{"norm_place": "pre", "lr_mult_down": 0.7, "z_loss": 1e-05}
Each number is 500 + 40 x the weight over its row's rms, rounded and kept within 0 to 999. Layers, rows and columns count from 0. Numbers have three digits each. The size before them is the row's rms in percent of the matrix's.

# k: layer 12 attention key, 96x96, rms 0.155, rows 59-95, columns 0-95
# q: layer 12 attention query, 96x96, rms 0.182, rows 60-95, columns 0-95
# v: layer 12 attention value, 96x96, rms 0.0968, rows 32-64, columns 0-95
# o: layer 12 attention output (transposed), 96x96, rms 0.227, rows 32-63, columns 0-95
k59 092:564520571552458478517461504517483464509443470491493503484436457472457560500531509554496507505574481450536459507458512609552572477467479515522526489478474519575472573575468575535482470475452482519456547475502452518496483488502531484500537476475426542524444523424529481563411526476463469526
q60 072:569413489525462497495503406523544438460594538515496495495474547494529561470457542504502393458516538512564481497551516454555524510470419474498530511549487539461445530545467512445526501469479577541492449553480488526481484457519534493475444517504472514547510520441417456535498490485534542536
k60 079:571467501513418513536489459500501496457514568541462491492483527406515519476508491549535472465571479458464576483476475517540551505483443471443511573481526551517459533548519514475496440520466580545501472517496501519416464539527526480467423546537565509508523486405402483536477462468507465486
q61 087:507517564526479450543454440460455484420465519488508521494426486533443522514487507444484504440557561504526492455457473442573567541508474503476523488533538480526497507502588534529543504484549444576476553494499496556460538529572438510450511487519447517465457545477471539564425441554536501520
k61 095:525524550489512412576446499497524416455494446565504493483507456506500509397461494477516453451514498499500518491481504424592566566509435504524547461551513469534518457461550549515523481535530456558504501418508493496520456552544511486510508519549517466441530463498456541536458500443466573536
q62 072:473491508494589495490394501536498549484487447505530518542562538519488451527573512411478538467480512518494546515464565509449416486540404532473448527488534502562496502532460480441466470525503546452516473545513499463482491536531535492512535519547480510490516452483524537407410485580449493523
k62 089:514512487592495549503504467508402433489500495458549450493480498461549584589485535551465445453572492533472469483529437520502517508565453533549555577473501493531509504520477471505429536459490450442505478534478469449459496505548473516590463499441475463510515473482529460470529492551485509575
q63 087:477507506503500483474557530439449422454492512468427491530525577566500414555586493467508466509533540542538481505554491465489605506530524508521536510579541544491552480492494555453520448512490480464514483480461403474461507581532439485532492473479555518513525435491535501437525517519488446517
k63 092:504465506468597499503472442486441458467536509425446558515544487555452454503477499427531529475513479579513451533582558490516431470511527482483493494590490523520470481486517449442464424466571521502516450532489523530509469565553481500466462509491477476504558494534559503428505589531526475490
v32 100:432527495474504478496542506570490488483491474532576527485541496516533459473536510464470415483517564486472551527517418514501476564525496553559558545507550504479530532473450525543515513518461516490443436516458390508469476504526472523569503488548454545499496508463442377505443561479458551517
o32 079:485464540513412471511501502480514538485504480554447533517483451560536528483542563491516485474543472499474497536460607516531485463473407439425451439502439520499501510560512410475497485499562529537524510551478520531546523457508571559436545456416542527501489449495517553524544502480472455478
v33 114:487423559517475451484498494461450554514528517407512424532530506430512536555457499506504484589539510418524502499504474508448475469524523499523575525407512538536465469511548591564473490462460535533507458560553480518460478502500520476480524476535494401547430489470557507534512497466506526525
o33 088:501549426463549517529504486516473477503535491523513544482500469562625440454519546541525503483538520534411435411483527460495546524536445474546455473562549498491519471476450387501556511510516460469539493475513510462520549516552464492498453502447513516481534549551405543510489482517469492487
v34 106:485513499496432480473578510501467536559529416493498468534537499540521536508561553490608509555441484524481536525521570506491493528485499473465529482511522529490454515527565537485473401470485443505581510462513428474488497521497549468545441529506524487467491518507441442414539507546424437447
o34 088:492534502468518459494476458615531478427478621533504484486528487450525565500527493525444504514565468465470502466498509568490515507511452528499459388445497548490485490508435444515511509560544520517460407499541564505525529496499412442516520473531447480543497535484558524549514507510454491517
v35 101:484483511437522491537499478513458482504480460494465483540508565415529490493542539502411474463491508409515500556461399535470481473607444520453517489467464505484543480563512583530585499484565522444535511481543549490545547522516535468465563575480501486493485512502509555457480506518449440486
o35 077:435560485455498497458547495544519501478473535470533483413489470642534515479482450466515572551455505481499529478501575510607497493434537481586547458476554488501484460482412482460510478488510516489559445495450441488543517480562495524486485438528496528523521462509526479491550452480489516512
v36 101:520506401505513425525490474514548591551505463486473526500456494519490436500508544541495501493458524540494543512523449555494441532440436518478550522487508501539475496584443496577504477523520541507425422518503429523495476488506413549560523447531408523551521479488473508466471559476492484445
o36 094:515498560432484569467498464522472414531506538523499481450505482541473563482481479429504528413508424524467415500538475469464532514525511557443460514529498460481519522474534459429552543506499478461550496521470589529554526513459538502431583538490496504439496445527561526565526509473556517501
v37 116:460507523512556521589546493493518472590523589494473497488460475522378469513514553514549564491546506461511500510515515459503545533463551472487466522423467491476508500472524470517501454405569504490524522389428532477515560464482494546498504464473505511459473558481541446505531529540481438501
o37 102:486573502519447520487441506537446450545502474404535434483497556451568535507571476498526479491548536468512450498510440576531516540452453531545492521545520513457452475524540528471495540536427475533492442572508498436543467464503446495570530481533504457555540447476475491545430469544493515464
v38 102:454557525482493461527522437545476534469547584490506460538488445542469511476501532509489543555556543508507489552464469458556506477486536575514405468488525493531468423586599557480487527486502519506483524493461505437504571467486496473471475470467438540487507425440493510457564500537531429463
o38 074:545469444483520498416430565505537482483497480488496523513501463461490522510556492518532505522509504570494519469518533542549432503481425438567537527431575466509505544473454428504545454509513527546460529462534505509395420520533516522521560533534509416507557524450488487509409523465506522537
v39 097:523495523473535547509498507498531489532504453537461538563398396556543519587542492500514506527511482435510495549509534497452537599442452521499489502525525448445523466515568497490523402522489554559476497530558471442468529491396585512491497497505489470468536467534445485476493485486489509507
o39 084:474474445546508496462490508546496482446435562502499404444606503455482523391459502494515504477441549543518449515466543528563473462499508400504550492511546560483527503459551442478535562501475517462471555488475509508533492447540462542508515522553543468509483586539493495532517488466545490464
v40 100:528458493442496511516507479509446458471442539455398420494453449449519534488538418539478539534512488512497502576437495533501489582487475482580488508517559469530510494429472552494445506563537493488482497536520446507540458522513549491456499567566465512463537469487456537454549558588501505518
o40 082:539494534530535491528465544483519535470529412479536581500542556592536521463429522458495457444508537469430442446506537481461492485478523479447508468493516553546505486449443607516580538525473501498540474516497483524448552481528438500533503439464534490534468445486526520561477456500460549438
v41 103:539544473533470586485477521455458421510403419502561481500480483506484568577483464531496494521485473470478532481419536498453473578465500518506517536515469533489530480481559595483475483489544556510563474478513544494541530463493481509441520522454579533508469572496519452486475405494508452474
o41 082:484450501471487500490558482495481570498582601422445540482531472403520466516490492496490436495416503476551488481535489488490535484449464441486567429539512478452470511484476539489531499537517478472531512555552412530456530565485526491508445485595469571531510527519493535498536560535473502476
v42 109:523491549433479502499461520518497486521447530507439531503511476521550466505481520597567508419530476563528535514413505499464493468507480486536557519472589528411467446507564470550511460506494480484530522499432438502512529533562552515429534537529522424454523474473503444419484540537547485467
o42 087:543465489570487519530528530466459523500489511532488509505486527479441516465525453468417508598472489459457479539566508437520543529475535504476410505505449488599504522469436520474567540541389503514493506563567520482484469448458468504534530466523493566562487487509461535567471500536471491432
v43 104:535533505450552489422455477550498503591442462553441579533562492481556515527417471492494534454540442468431497523431479465493511547525506511489586539457488488501525522574517492418486478473508514536496507508481442540519441476591449451532473520480487539481454565515485515505499502557540514505
o43 085:554559526572519555442575497472553546419465493519479424437482503470499473452512494596473460557476471480523453489529504556527486444472564500508518530511542486485558467474431498552519524521488490533476468521514518504496545511510511498434555529491466449490469441471478500472512562387480461585
v44 095:493575467445464512474425516527455488442470520550462501507531509531521511466468441451497494401470566537557468585496544487528559505469491480425507508515449480514525527508390530535492476583530568528554509484496495491481529427506555534483549569508506479538529489497576477466448520451489529474
o44 089:550433542477528545536533503455472490518551465493491524566517551561495490516472454499471522560407422431537485448503438459498451493561501549486531491474501481539478519521545547451468590440508466502506463480501505533555431517489488525459479545498486507483481446556441584462552477592511459485
v45 108:475511579556499445484547544538479509536526580520504487484457455548453389469498498452511527533524563536483413511484520485554521489460491421558480508506459468489456568459488485500452498496507444473498455473477534469441540484460492503608506426496497529510537566531482488450588512550502485474
o45 084:506496435567464462550462503492555473485493524500440455492517516493511566469562464517486480510495487485500523482555464566450460514512420498490473482523520602543489465535491495544538457452469511582457532528527484492527494517484398493530565558462421458495485521500512479554425437453568579529
v46 095:504523535477488472460514514455473496519527576451492456454528502578469529494452500430536525535562497557494589475481522552534452447519469486532397567459513445472549462433479604481535528453486580505485528548480446500480454458473515458579511487499503528455468461525528464476473467522536459506
o46 092:542494550564529511537441534489545537536513420533420523552462509429470526440531507512524492486455492428392448511531486425512531556517461541456544545551486537487422535541480487517473425525572436451478485515487467556501473489510493533488465492501531503553550530459503502513521509528415508533
v47 098:435521474516502447504521446423514482396460480504544510482511453477568486482539454476498502508410462519486549517557508510405486457573513516508544561534454566579454478505545470503514510504462530553555495551570465493488409507480505472462527556574503469456501496528527549492497496523485448538
o47 083:526452434448515551538499499530470529525402471517481555532491543490475520603468482557501529520542536479509440491454512480456463483537545425513495513463479493427495545455494548467493498485542564414567478556476477549487563473507590507482442486517490563515525527480427514539516462525480426496
v48 105:524460528517498469520495386543439475436542552458519543440498522537549445480490522544479539550495560480463492538526495460536480511521480489525534559514528468550533447505459452480494516481470414540483435547422505576513477521521443472542531478502416532517430437567476528544496522480544526553
o48 080:494528531510495584537502555546564455535486453532528509550467551491438540476492456512498494388485466475456468509424479541531502457493567502483525467499452546510475556476497539574532455461446507545548537447471507514528469495445548515471524496455475467453564492390445561510456545536517529498
v49 087:493510521547454483530598470570454473439564495527462551536492518481431473499548577502484536398531503466489471429519517541533524510445431468550518504477541496421532553487483483499515521515524540441521499438482581545443451496506563500507502427492484478486568509513549515550443527470490481475
o49 067:505523558528496520536462458450512514587496492473538490522480495489507595513545462419481512529507499443554456553448494534519401521534533487482481491534492526598468540460493479530434462505512507516472606540485536440431507498518409508487523488495493524497426491536508459431451465536470567498
v50 108:523420477524492447472477530473474509408494453509508510485508471524475595463487494467434504532482523531525516516369467538471477469530507472509602532516518509559527483483489440485538582537543528525448488519549485538534436554462567508493500588563514487473493465503465499548459440450497481467
o50 088:545444498483543499561506465507500575413493481526521523525433497549508423497464530454533504496520557458433482503581542464502501465483543503506439491509533485491441503529512560512503467492471494438497570525477497583485472469571599472473475392452487548520456481561533511490508568523468466476
v51 105:576451524506473539454517465538480479435478500473478517494517460509490466509551520508508494436447525565542473568420468606452463494503496475497544471522505519485527510517472503501569545572504521483468387549467466554458435637504516500477483517564448486483478520485485475534493472485536455464
o51 083:572446514452514454531515479507534560480489473568549526460468479484505542519388509405459497529496475467477524480492454439526501495520486532435540468478476472513457558494493481506490533583443486458531587510554504502560541419552538488427502455496530584510567428504488515504495524465504524525
v52 109:547467418453545500504518603506479479479547475487552462532447470474579571516555534455556492494515543474509532501470525479502500526568571509555468437494500477429508427537543540447499500448452409532472508532474569556536490520458513479464532508563452451489495484517445471524490540461536528486
o52 094:529498527507378536522504465572490573563439477497506454523558519516482423522492474501463456506444468582507468561544510555514558546488457489504486483429504518490442513502429483485486548533481512438502488433532450432501492507524530490577533468497596563498465511515486532517441525540468479510
v53 093:491497467494445546520492531462443510527449552573505404533470457456491483429525501448433514542511460441551497478468466566519534452499524608489475516501522448563549524442512488542510519481467486530556491541523557449449511486539542528491519473480526458492541529521445531500554456457577516417
o53 082:446457504528580472452468477447549478476492505457507550484486483538509528594496465516530467544461507511419473547520543478501518542531484418524485539510492514535394450502508502470507496453482528499407526433416504461526495515534496473587513563540526582507472445497484517501558575465479542514
v54 102:500406541511486501505505547531482467442396435563441536468578519441524461534408511489550518468487551470503460526472573483438461506497458458558511496506531530476499526541484491468509489436430487532520445565511507536530486567562514547501522508532524481494518609490519509497509521453460452508
o54 083:503577444506469516531544479508459525470584544520553475494487511557452506578550533475436482522493509430519460471401488478458523522488494479454567498486478490497454453475508520601557570513502542417482537478525470552512510383480501539458499520491465563525487499542475493489462440522478538474
v55 110:453504540494474558532451534480473510457592526528533534483539461526444482480502585537497500563559478491506552519556509500553496496463526544516387409505511454464512489446549527507527444513472479482489545493582471432471480505444500426466509509500474537496502491544448456574540532490518430441
o55 091:576499468536538503551465529501486521566484495427470487522533442469483443495479490500526479485553467526482534527469489488405477455530480406516498543469436477512462517566484487561503539471504523509401438534424602491489448551463512569506457458552545492564536553496505519492510486513505572498
v56 105:464440503538498524525485459472519472534472461545454459497473476543443505467424446510460544558464429606462475517560510545501437465422470537545432529490477479469500499487495498484545501427534557437481492532541496506586522495512502536557489515516536511494506555386487570505564522483482517482
o56 088:482515481511535445527437510465480504466480481472462543512550502515467582498543525428494480441513565481556525548455511450543568475505501450420528531524525478495507504490523525590523461546594525495490510476503501515487468453494495445450511492556445510495546426561565402513399483492540470523
v57 092:487559506486478472502576585511468488518488604499594437451497494466481451513517446496494474453502482528503466502538502435533583515483563478502434488502435570527453442521497526471558453574573506489526458461510503491481508470494446531497477498497528464510482402469434461516515553524546443491
o57 085:527498500459521475499449536492502508614494491442435585548533482513536496456513460515506451535506442513440533523476442504489487455513470482459472534528449561498598517528435504464464499513434499554522464571512488432518469475492524394527514471538499464527534531525568539503545545418499552502
v58 090:490482513441464500502550473554554489512507564489499452518419534449464513575475470498407462559450531506522579530561525443507530497513460459525492530488478509463477508595443406510489509460515544491493489491508568517556445464519559527510520439462496465490519442574579505549521477533467463479
o58 069:453510478554539480515486532511453517509468415495461562495536466533512457437523526454509567474496472460453464446497510570582519470536448523496538415476490483520483499475573562498498450517512486556492489469499460511455557403528518470492510525492466540463526603495505459542534531415542522581
v59 101:466543531473484484546512522477543540536508392530528597411465472514490489494537444441501450518497495494520528480488532512482432490550430562490473515552503466486487497486513473534476401542523551542483537428459499513465593562477480470509489466530536498422495457592535511513544488527483438500
o59 079:480486530524508569462511516516513488492401564484494480557505431471541523460455523515581517515488556480462489559485462475492445523524532501459488517483463553515505487560471519440473535384440514436518480508532522553446440472494490592508446509560491555545559577481504461474435465514499542491
v60 101:493455450502550514509479429543459513455504436609467488500465481530518514448507556496475462537427490467445515467561494491503440484548452563558466569582533505551497533465449501448490514542453510511460511492559550508519561582513496523423509527535505523557513481508497432522483432467446519478
o60 081:488492575467480498538479586517439438451449540478486537538521423530455489562446415449467482556537522546573499545471541444494527496434505448457551502472494533495471531499568488486566468481535521450542463521444481535485497466516509542474506533512530483425426498501441559481542542516552507531
v61 093:448428451520463468541419516502568514436452475555521555488532526470515409532506563458550442449478447505504536507595532429494497501521461446462473470512498453523540558483529501511525552511469514487457476467449489563523500477543521505514526559503549545570572461506478516470488482462485429448
o61 077:454550483452493473484573537471472532499454510476502576494506469542472547501524555495472533552533527424477486519399532484432481436524554506488510540474477496538522441548558448442493400480493541521471534540503562471530414496435508560484551492498528519471434479527534499574507535482544482449
v62 107:546483515525449446439538512558465497459512382540510517439516476439516470517467530468506426475457498524553515497490490492415492531502488463491576505518419506453457434479585489558577511493540522502504482526517455585515504567541489527462509569531507504463475464546551530486447536447526518504
o62 092:507492480504488531549486500413533585492478643451502525558492454525489546477458463464477552524487555442418426503438507462494520447527516453466438549551548481511530534504455581514457459504472503471530541510496538513481524435484587468499502475436490558499510545493506531496529508501472505459
v63 092:525551522499469456541466476469496490466523532519497460527462459495495435483485526453526485535518435468525484521491591512461425559454493531513562488468546484530572578460475500507442557512508473520504496461491419532503601565452498439509477488546497521545609464489426480527581496483467542520
o63 063:575471527514500532467551502486524543440498503417498512502484501513516525496454515469509458540481526525502513467466458466445563464564478525514478487555432565500434460483527518488554481468508551493520471552550581500528468437600499527434532549484564482477396509478504487492384552533512470493
q64 073:497488523506489486504533473489569430485477551530508504471492462480557498469485405548472469533495506464453500507536494498534504498472457470514576410510456514532459515540508515455547527468589549465447496520491590526450445506510505512537491557490418528470388513411534594559506538518507503494
k64 081:524487492540502464550479476555506507419429504498500453528507546528443520499461553561517481488521505504516483572537557574482532452479521391523417499497487504506534406443427526518533425508511503590514474512525498519467514590518526478483495484524529481463455523538535510531450407454532477481
q65 069:440519589488516482551466508480497481459521460454522548474491549494446406497493547485509559494554503487521567464466545465505522514530529477457533534446435547495526540477520569589469500457491565491506532459467480523493464527500517508517510459495549474562377447456466488541452479507542533407
k65 082:478493529473471488469507444547462422567512462439510522510510471483481493530548514592466521503497461573544494476480566459487532462501453503499405494536463495560496467498496458472494495506530561472506465456524555518517461496448444508471571468516501538558499472436550556613467517594567519477
q66 064:515481466510518472517474521468433540484539467563518581519502431530427513537463487542534539523474435607489529526490560523488474425543488493512474457562482516490487477492515529514514539488462514422559505447493542524566547506598506428471413465508476446461506440545505514497440489513435510524
k66 077:484554480435466508455478544507376525543541515478485573531477457537439557475521485474454521488526447495494480437512510455477440527526447528480451521471447521509464502479531473453479557497559511471536498557512495519512469458549536539580513504498547485468494521584437521427577468584525539527
q67 066:473503546421541528503562551548490484491490463476469507533474539586514497563587450442525564453491472502460483544581494446452571488466430559571471496498461503496465541544504506496457485393525464491523491455478477516502469531447469461476576485542475498466476529499555448495483514480556553489
k67 083:451564563481438597487496505487542493475480502538420462481532484572554558486530462441437537489463434467556522568577443452505496523454504569545467456491448477539502551497535463531507473450481486515515512519535475518520440519475541529469523468539483572470486434451535463501481495434520542471
q68 073:504601578520492498511490525556507447512445575461500462560465471440465524484548440500474550507482500508472491468486398533491443512474515544508494494491561453531512583533521543486467472456488492504509528498522502509464447433473563468420498531499487559482415554506540535542587505504439456478
k68 075:522524492553559498497482541467471526464560512520509469515520488475457543539519505572506550492492455540440545495501506545481473366496461494490500520474484443575537506518489511453579475567459552586521470427542479540431449463548532432425479495463513502494452480563541433495493495456500519476
q69 079:416477461545523497511493472486466494527451510499466543447490459551511575498518515497518483519543502508545552438526467497593546599453510465504491495510539541510465451463484519486490565516419519465545517531464396526533506488468488557509507443553467528480498472612494453466420551454504479542
k69 091:477476510521513523476463490493445503529523397498472550457588572516479495556486523460505561479464531541488472436520434472563495427503507474518554458455537503486443522505547548472538505512496490413537513541418490506561484524559525524477431568526449465470519485558534491436451543512520492574
q70 075:422509510523542534490527511599542531514424454537546460527438508478491498459498561468536537486519530536547513519418543536483459463574467488512491462391485478563511536576509519420475504553507534547487553509535578489523454473479472460456550526489457505444491490460511526447488443506462508471
k70 079:436530419509499437534545500491555505454439544539571563493509483459492505465498589466517540509453516553475516595510481538433489545531480486503566417517416504531528447429459541502463445499473510522558542460477570482465485484562481475505560529472501522504516516477498496537478483433527452471
q71 066:392516476585503523494544452476478486511519513484571483452512533485477583524507539557431588540559519456532464442551540476522505402443425449486521499493493499511454506512504553403515563506461536475476519504491515493547546482524541469449517520464497556456484490483527517475504494508558433531
k71 072:422510504545457475558554518487471445468510592456479469478491548477493495576532487494496567539488556504527466452494527546514418539437480494492560506492537480444488444501522452488511484510507505565627540485435507519518488472486559517493482529508506522448437580515481535506466485467505420582
q72 067:482428511549508506462582491497442505412523511513464471534467458571436438493403485504504423582472448510470534455488526457479490513472454545490460512560570499547468489542579501577566489518519541551437536494444453500475467507527477550509535469478565482498537526514479555465498496499498520503
k72 084:466441519482457474507571492414537505496464442535499456515571427556453450530514572515491428501498472505501555493468551476480466574504534528503560460529536543477516500525468555606537522450504446518441505414499495501480539514521525550476492459514590489497483498523454445459443491487431515501
q73 069:456441534458461511499528494525506562539526579428491482426490568471441593525518547563533501521444497485559561443509431519556518533512490466523520527455463458503477425492538482471559520488470504581552493429483498476492498488501485460478457447524510509571474448471463526489530533465437531563
k73 084:444473507477507515412512501512409493544548493495572488456558560481507566525507434566490470623506487502538494537473443515513519471562474535456527560505513475482516500487458452449572480563463538505508481516508528520508419445459547471481440470550463423551482500513537490457493543500492467544
q74 073:488451533516470526498479549487547489559481488461532518476437550516504411541567495518485475522470476466503527536515515507460527470507516508500511540451503581546492490472399480459482453513467539481517454414496555511505509526491470460627524420534497576506564470404489482503497583489491534557
k74 086:528442521424428474541489519443499544506480505477528507524466542491457501547581481513484554523449472478577518565564452497451528539524410514474518581412509531550528537472519460475513516476476589488487508511524512486537450459480403450543508462486503597477515478444488554495485486532507482495
q75 077:562551533496506521471463482499671499545461534518481481540470444434468453505485510511525479496516499490537527483508549477490467409568509511488499481516498515540491524550499512506520462367526518520509480451426492489481445516511454535514480567455492514501556511455473516492523395438523516522
k75 082:592426483513515418503466435541558555534446515454436477522506459501515493461445542502592419547530493530555516553532590521471492468497451476490470491501509537532513529501495542558429458463476525546471561495469472445489500482513496465490476474472515480548475548482578500519503438477456555452
q76 077:513471431476472483508481534510477537514529587428585449500472539510540515399437430589561458472472497472512465544517519470543620489488533506550518534519509511423519443503498502515504558507493471490487488449535470503466594501488544531520439467503481500516493480486512497464476560576470461487
k76 084:545504517452466556462502567503458546470545496482510477471459572432489443463484389554442493558482478528407514493513486450477579502541455503564521517427483490487521519477523511547558515474602463487455506522482512544476552500504550489566462500501544553485495517459448532486538449530534452519
q77 075:479574580490513492552548460582488529470472475547514466530490471494499414532516604460467501439506527501525549507483500514447442470529491497498526476511555477506447594522562407493498480460498539469552524516466555516509419500520548480502517539410427481429490451476484499462520499531490477537
k77 079:449532500531503482499549475483513452471487483475526443481424393580490502435505530458576518525580505521572547530461510567416514498510504486523494494573490466569496528488499469540492598450460496492502499495474535494514502496518474496527553464467422538467412523522521483502498486430565570498
q78 069:503474528535481435497522447509509497503538524531456549553423528473394532496471535459550527472447525470456466559483563473540440449556494520514458543608498456556473554559492514395490485559562479465484458495474526530498495540479551542504440537476510486505510481482524496517457514455493583524
k78 078:498511466484440566493469421492454497483479469536483486508506472531471533489567545485436482500455458516501523501444458546538534475556459546470519563476555477445500495498457542516472477431505457480440447464563519544498566510540531563566457523495543564475422547472481500570486502450496606441
q79 072:503590545468536548488519506507513543565471469474499449565470511449443469483553421492469495504498453501496549487479626529524511527553500462477501394523445572516509534503487537520461470504552498519457545518507456509461484531491439438535434504420543532490439455491526505475538453557494525471
k79 081:497525486561504484527478485483507480470475443506476536470545505475520519519515456551498441526488439521501526554562598506467494474541486435501481494497498568485549495430438555503489480500487508522522553456430466499503539549567420407527565473504598534502428504419498487520532434510447564496
q80 062:498514495490568501480530458465468526473442472506425530474562592493545478540531498501575484541528453524494404606535513404530470512475506430481509498492484535453524459479476534498495536523497498520538519596433535514460551467561439498484492510537450496489487480506411468529416527491486508497
k80 082:438495573528578543517488505532505498487431486430465506503489577501474493496461465446555479450537508505507420522466442527557464501476543477487448495490458485469509453444475602558471494479525471507534538497524470479405515559508439501542471550589474476548557500564508471525490575499505479450
q81 067:420484478506536494467553515550484494529479438496481482536436485514456525469520444553503508395540529495537532556543462494459513509474549554461533460486465595479439523477542480497473481527517596488513546530516442511451457446501463525409452456584497451460498483540547530508513529498559446518
k81 082:499492559542527534437482577539511503521467494536443534504452442497477505467482578471498535454489465544437518451519417453478586526538484517506513467508557549492475515442510502521555434533508517460545511491396495573473483559542484405467482553504520499489487463422508469513484485498582518546
q82 063:537526493459502495449454557523412517432486470473450550497482502473558510468539438522482505552474459456503539524516440496518473497476505569469527570491511520544481508493511457502520506552528473539526444537562511614452584516444444520452475416529512507559547450570462495511448491473441456494
k82 083:485528475513534479489539547500496472458519553512501455464498563464478531500450465570474456474470479526500460522427448567544434478543538540514539535432568523450551508547563555430519523537503495535488447420475469498448511515470466526491552502599415424505557494522510460500453547520529472514
q83 066:426447499516533559512570503550515480450489428532508536512558561555512407463543517428462484563493538536466475510510486481510466462540517510469480514590513554480555520522443543515518513469523480478557415520484492523475502509504496452486470518475436515514563451489573491464443479602469436504
k83 079:446494507500559494553490512460435525477512476475513489528413516566515461468540469502602548469493520422510536488513525470557518582500592532532518516519467532526523438495531503546473503401556410486493459529504532498443468411530522534537524456522483495504487488505518464495501441486458546417
q84 068:453445446489499459578493539455528512483475532517507494446505493501543419464508506507537439529536489533503526526527487505452481486480406541519525494507485509524458477504467481477475605496483551487466442510577440447462486453463556550596477489485571581544521459487439538563476421549501520503
k84 075:559474516451491505493456567567448545507554507508532454479508469516500511549516532535528487504446441559524480481552482517434511465483530480535526551419503398458484518521518432529498535438486445525502385449525528440500530507458487563494552540509529487619479481477462539496458456514525500507
q85 069:485480480460498488463565547409451509541506482446495574541522559513476498533489521478508475561551472492469525489492497539551540498434462502510515500524540478517510502485412569484534474512494470475497503564442445483520548505455454518517452450431539471490536422428504558640539495466460517541
k85 079:468494543452471493503483551419507498577505502568482592571499493545469512575522430471519519503516506415525450427499447482583497486492470536458484511496426477465489547582483509476545538517462427518445393518480521472464513499533509481555498497490500532473504511419458549502540482520475485535
q86 070:488474488431578513526503463538484541510543504553471524495540431496495372586572514483528480449505468497504499525477536524453427524494552446500508487460523511534514548551479455524485516568422512436516458436511458539447419530472467528513446523468508496538513510512566483471570468545450513505
k86 081:475530453497519515527483532498486480501495528532487454535528459502510551484532495519497565498533527507549500513548444478421486523476516494522422471545614455583476532497442545574467544425470539478466506477511506442523505479510483533551526527416527489492431411487516517522613409511470530492
q87 068:444437538519540483462476486468450522503578454427468475466526475442455432510492509479475513494560478504513539550528515554476527526491436566501518499478532528540448519517511543460581508481373496548461487502566522517501497586524382479540448485473482495505540519506516484493572503558492539472
k87 076:495497496482426418519515526468586505514503462451492489528486483474491441552524549506559476496463445481549557567484479535501391515463479499601502482538547511442540464521546465522503478530461504535459521444503526447484489566575562525479499506483522515487447454460443554490499504480417551564
q88 080:404510467498524537496469505504469528505473456491424534477437443538462495474527559496445555464559577435503437483518578498554545502502518491496542512478490478546530571542501503477453450442577525521504532472431514445493538518541512481513526513450505446432481543457524590516465466486547531566
k88 091:422534515539475499532486519493560474515457467461417518526477443527499429445435568481487529496555558537494450578529545501502536543488517494442488498541460497498505522536426507514474404469479540468530453534467524505489438566501505495492560541493459455498526595397554534548512508473484489522
q89 079:482453544517441488532504476501499458500526499498502540454500529502464508537485525429506474473541535489467519587452552490456507550541487511522495570570498512466443455486501505541469480546527508455581423570491455511463478536514421480534464552474481527436604509518507439470543471603479433444
k89 078:517465510497512522590492441519498509450526515486505468484481541513554505560498502408545486494437463425513555482423512510536514480524521512481542521490527472491488517507530471487557514496503427417460525411528491587563461512500486567543459554464547529489516524408448535429488484545520577455
q90 062:497555516502539466493523509570477467458537478483485490476488497480555464439508533536539467470503473525483511486505448440458503493617568497515507512512550542478462519465487509497577515566435505513481433524499506446445442562514621497510528551422494446481535549527468487473552441521440512578
k90 080:518541484496537523423448515491537525402557463462482444514412413514490494496527524506563510532523563529460521451527495467461606516540519448466428446520482488525562494499496501530479539462403505521412513503488518455491517416506506508508469470514516468556508498514475578486512543495567521517
q91 075:476517508498483500446485479501477540536576532530445484562533556483460434553513541501529583503497465550451531553531499521484501459504557521568435531419508513470494433554467481500473454471545411497506509464474478457461497561595513469563529518447488445453473515529482565507490551484465432453
k91 083:484496487453462469503496434549572503523507544513437444532433502500509490489463466513561504511557541530507468524563509458505528416516464542500469531506472522503555455452490471467563444435502521496516555535468555485532423536475502546551491455464589489490481487478451478524593591432456484443
q92 067:508425500510539497469495480472460494561574449516466517491499535525469504471544525486551471515532521539554484486512417467476509510432487460530497521501565491451510467533486516527500466556364573508545444458453461517486468558449430503543509485573505451533587473461582485531474512557461498492
k92 073:523482542499553529499520454511493485642529512401509520546463502404474427509522529427526532457470496425478472544516438494537470494497552534532589497493534492485506545530454525553598450479533475497482475444485490447498441442491502508582434512487497494483507512522498492509502466502520535466
q93 078:498514540523494491535502445527528459465465528506494479515493497574472532521499540455559529518490473456546453466464502488492553447487536495460510408578524512516540459534462431518462548454518559496496471477417588572571505481462547457462517465486600466551543513497416492468473494457460486575
k93 080:367451413456552503572557429513470548442508500478456563435498444532542515493496491436454475519514433505535439466533482514533476516494537535511540543454514488531515460552481523508522536491541595480485483506479548498545558461510491442480495479555510532498485535577516509435470531529464498512
q94 071:474565480530479453499524553411553450575524498420475508554496570528454522396543497519490513498489553508493560444470446464564511460552491464501494447537466495517486588487532439484451483467506480540410564479547557429527501478461452486514491509500512473528500483499512567475509471458524517538
k94 080:553469449572500468421508519537480404539502438494486500486437490457523494473522527489524369440529459506480579493526499587494527480501537536537536589522478540490543486511445474554506404479485492554512480485494526451520506506490455508481486435550455464466502551496483519537461545467500555524
q95 073:484447479509410543483479515513450411492478492502414497551529521540498534505544521484454516420477450482594502489487528531469481585500488474548514460485459568502447512498490450516498549493442583504520445473455527538543524525497512525537553493515463500510526546469559432603443487478477571497
k95 082:512517508447469533477527524537468487494471508504477511492518503490547428490598550477399505505490428481574481512524495467519516448530506449538491513523408569480505520513524474524480491475394592442528448512497468511547449544499497487454516548520494491503532568560587472528482442430522559525
v64 096:470481522516463513545451467530507553553499532439547546411469521510467513500509575463511429429465535503515473505558568484581526485475527538459485462521536494509496567511448430478497468511550490522415504471496534496542603414503523486542470502491515487509506454514582463531475560521463530428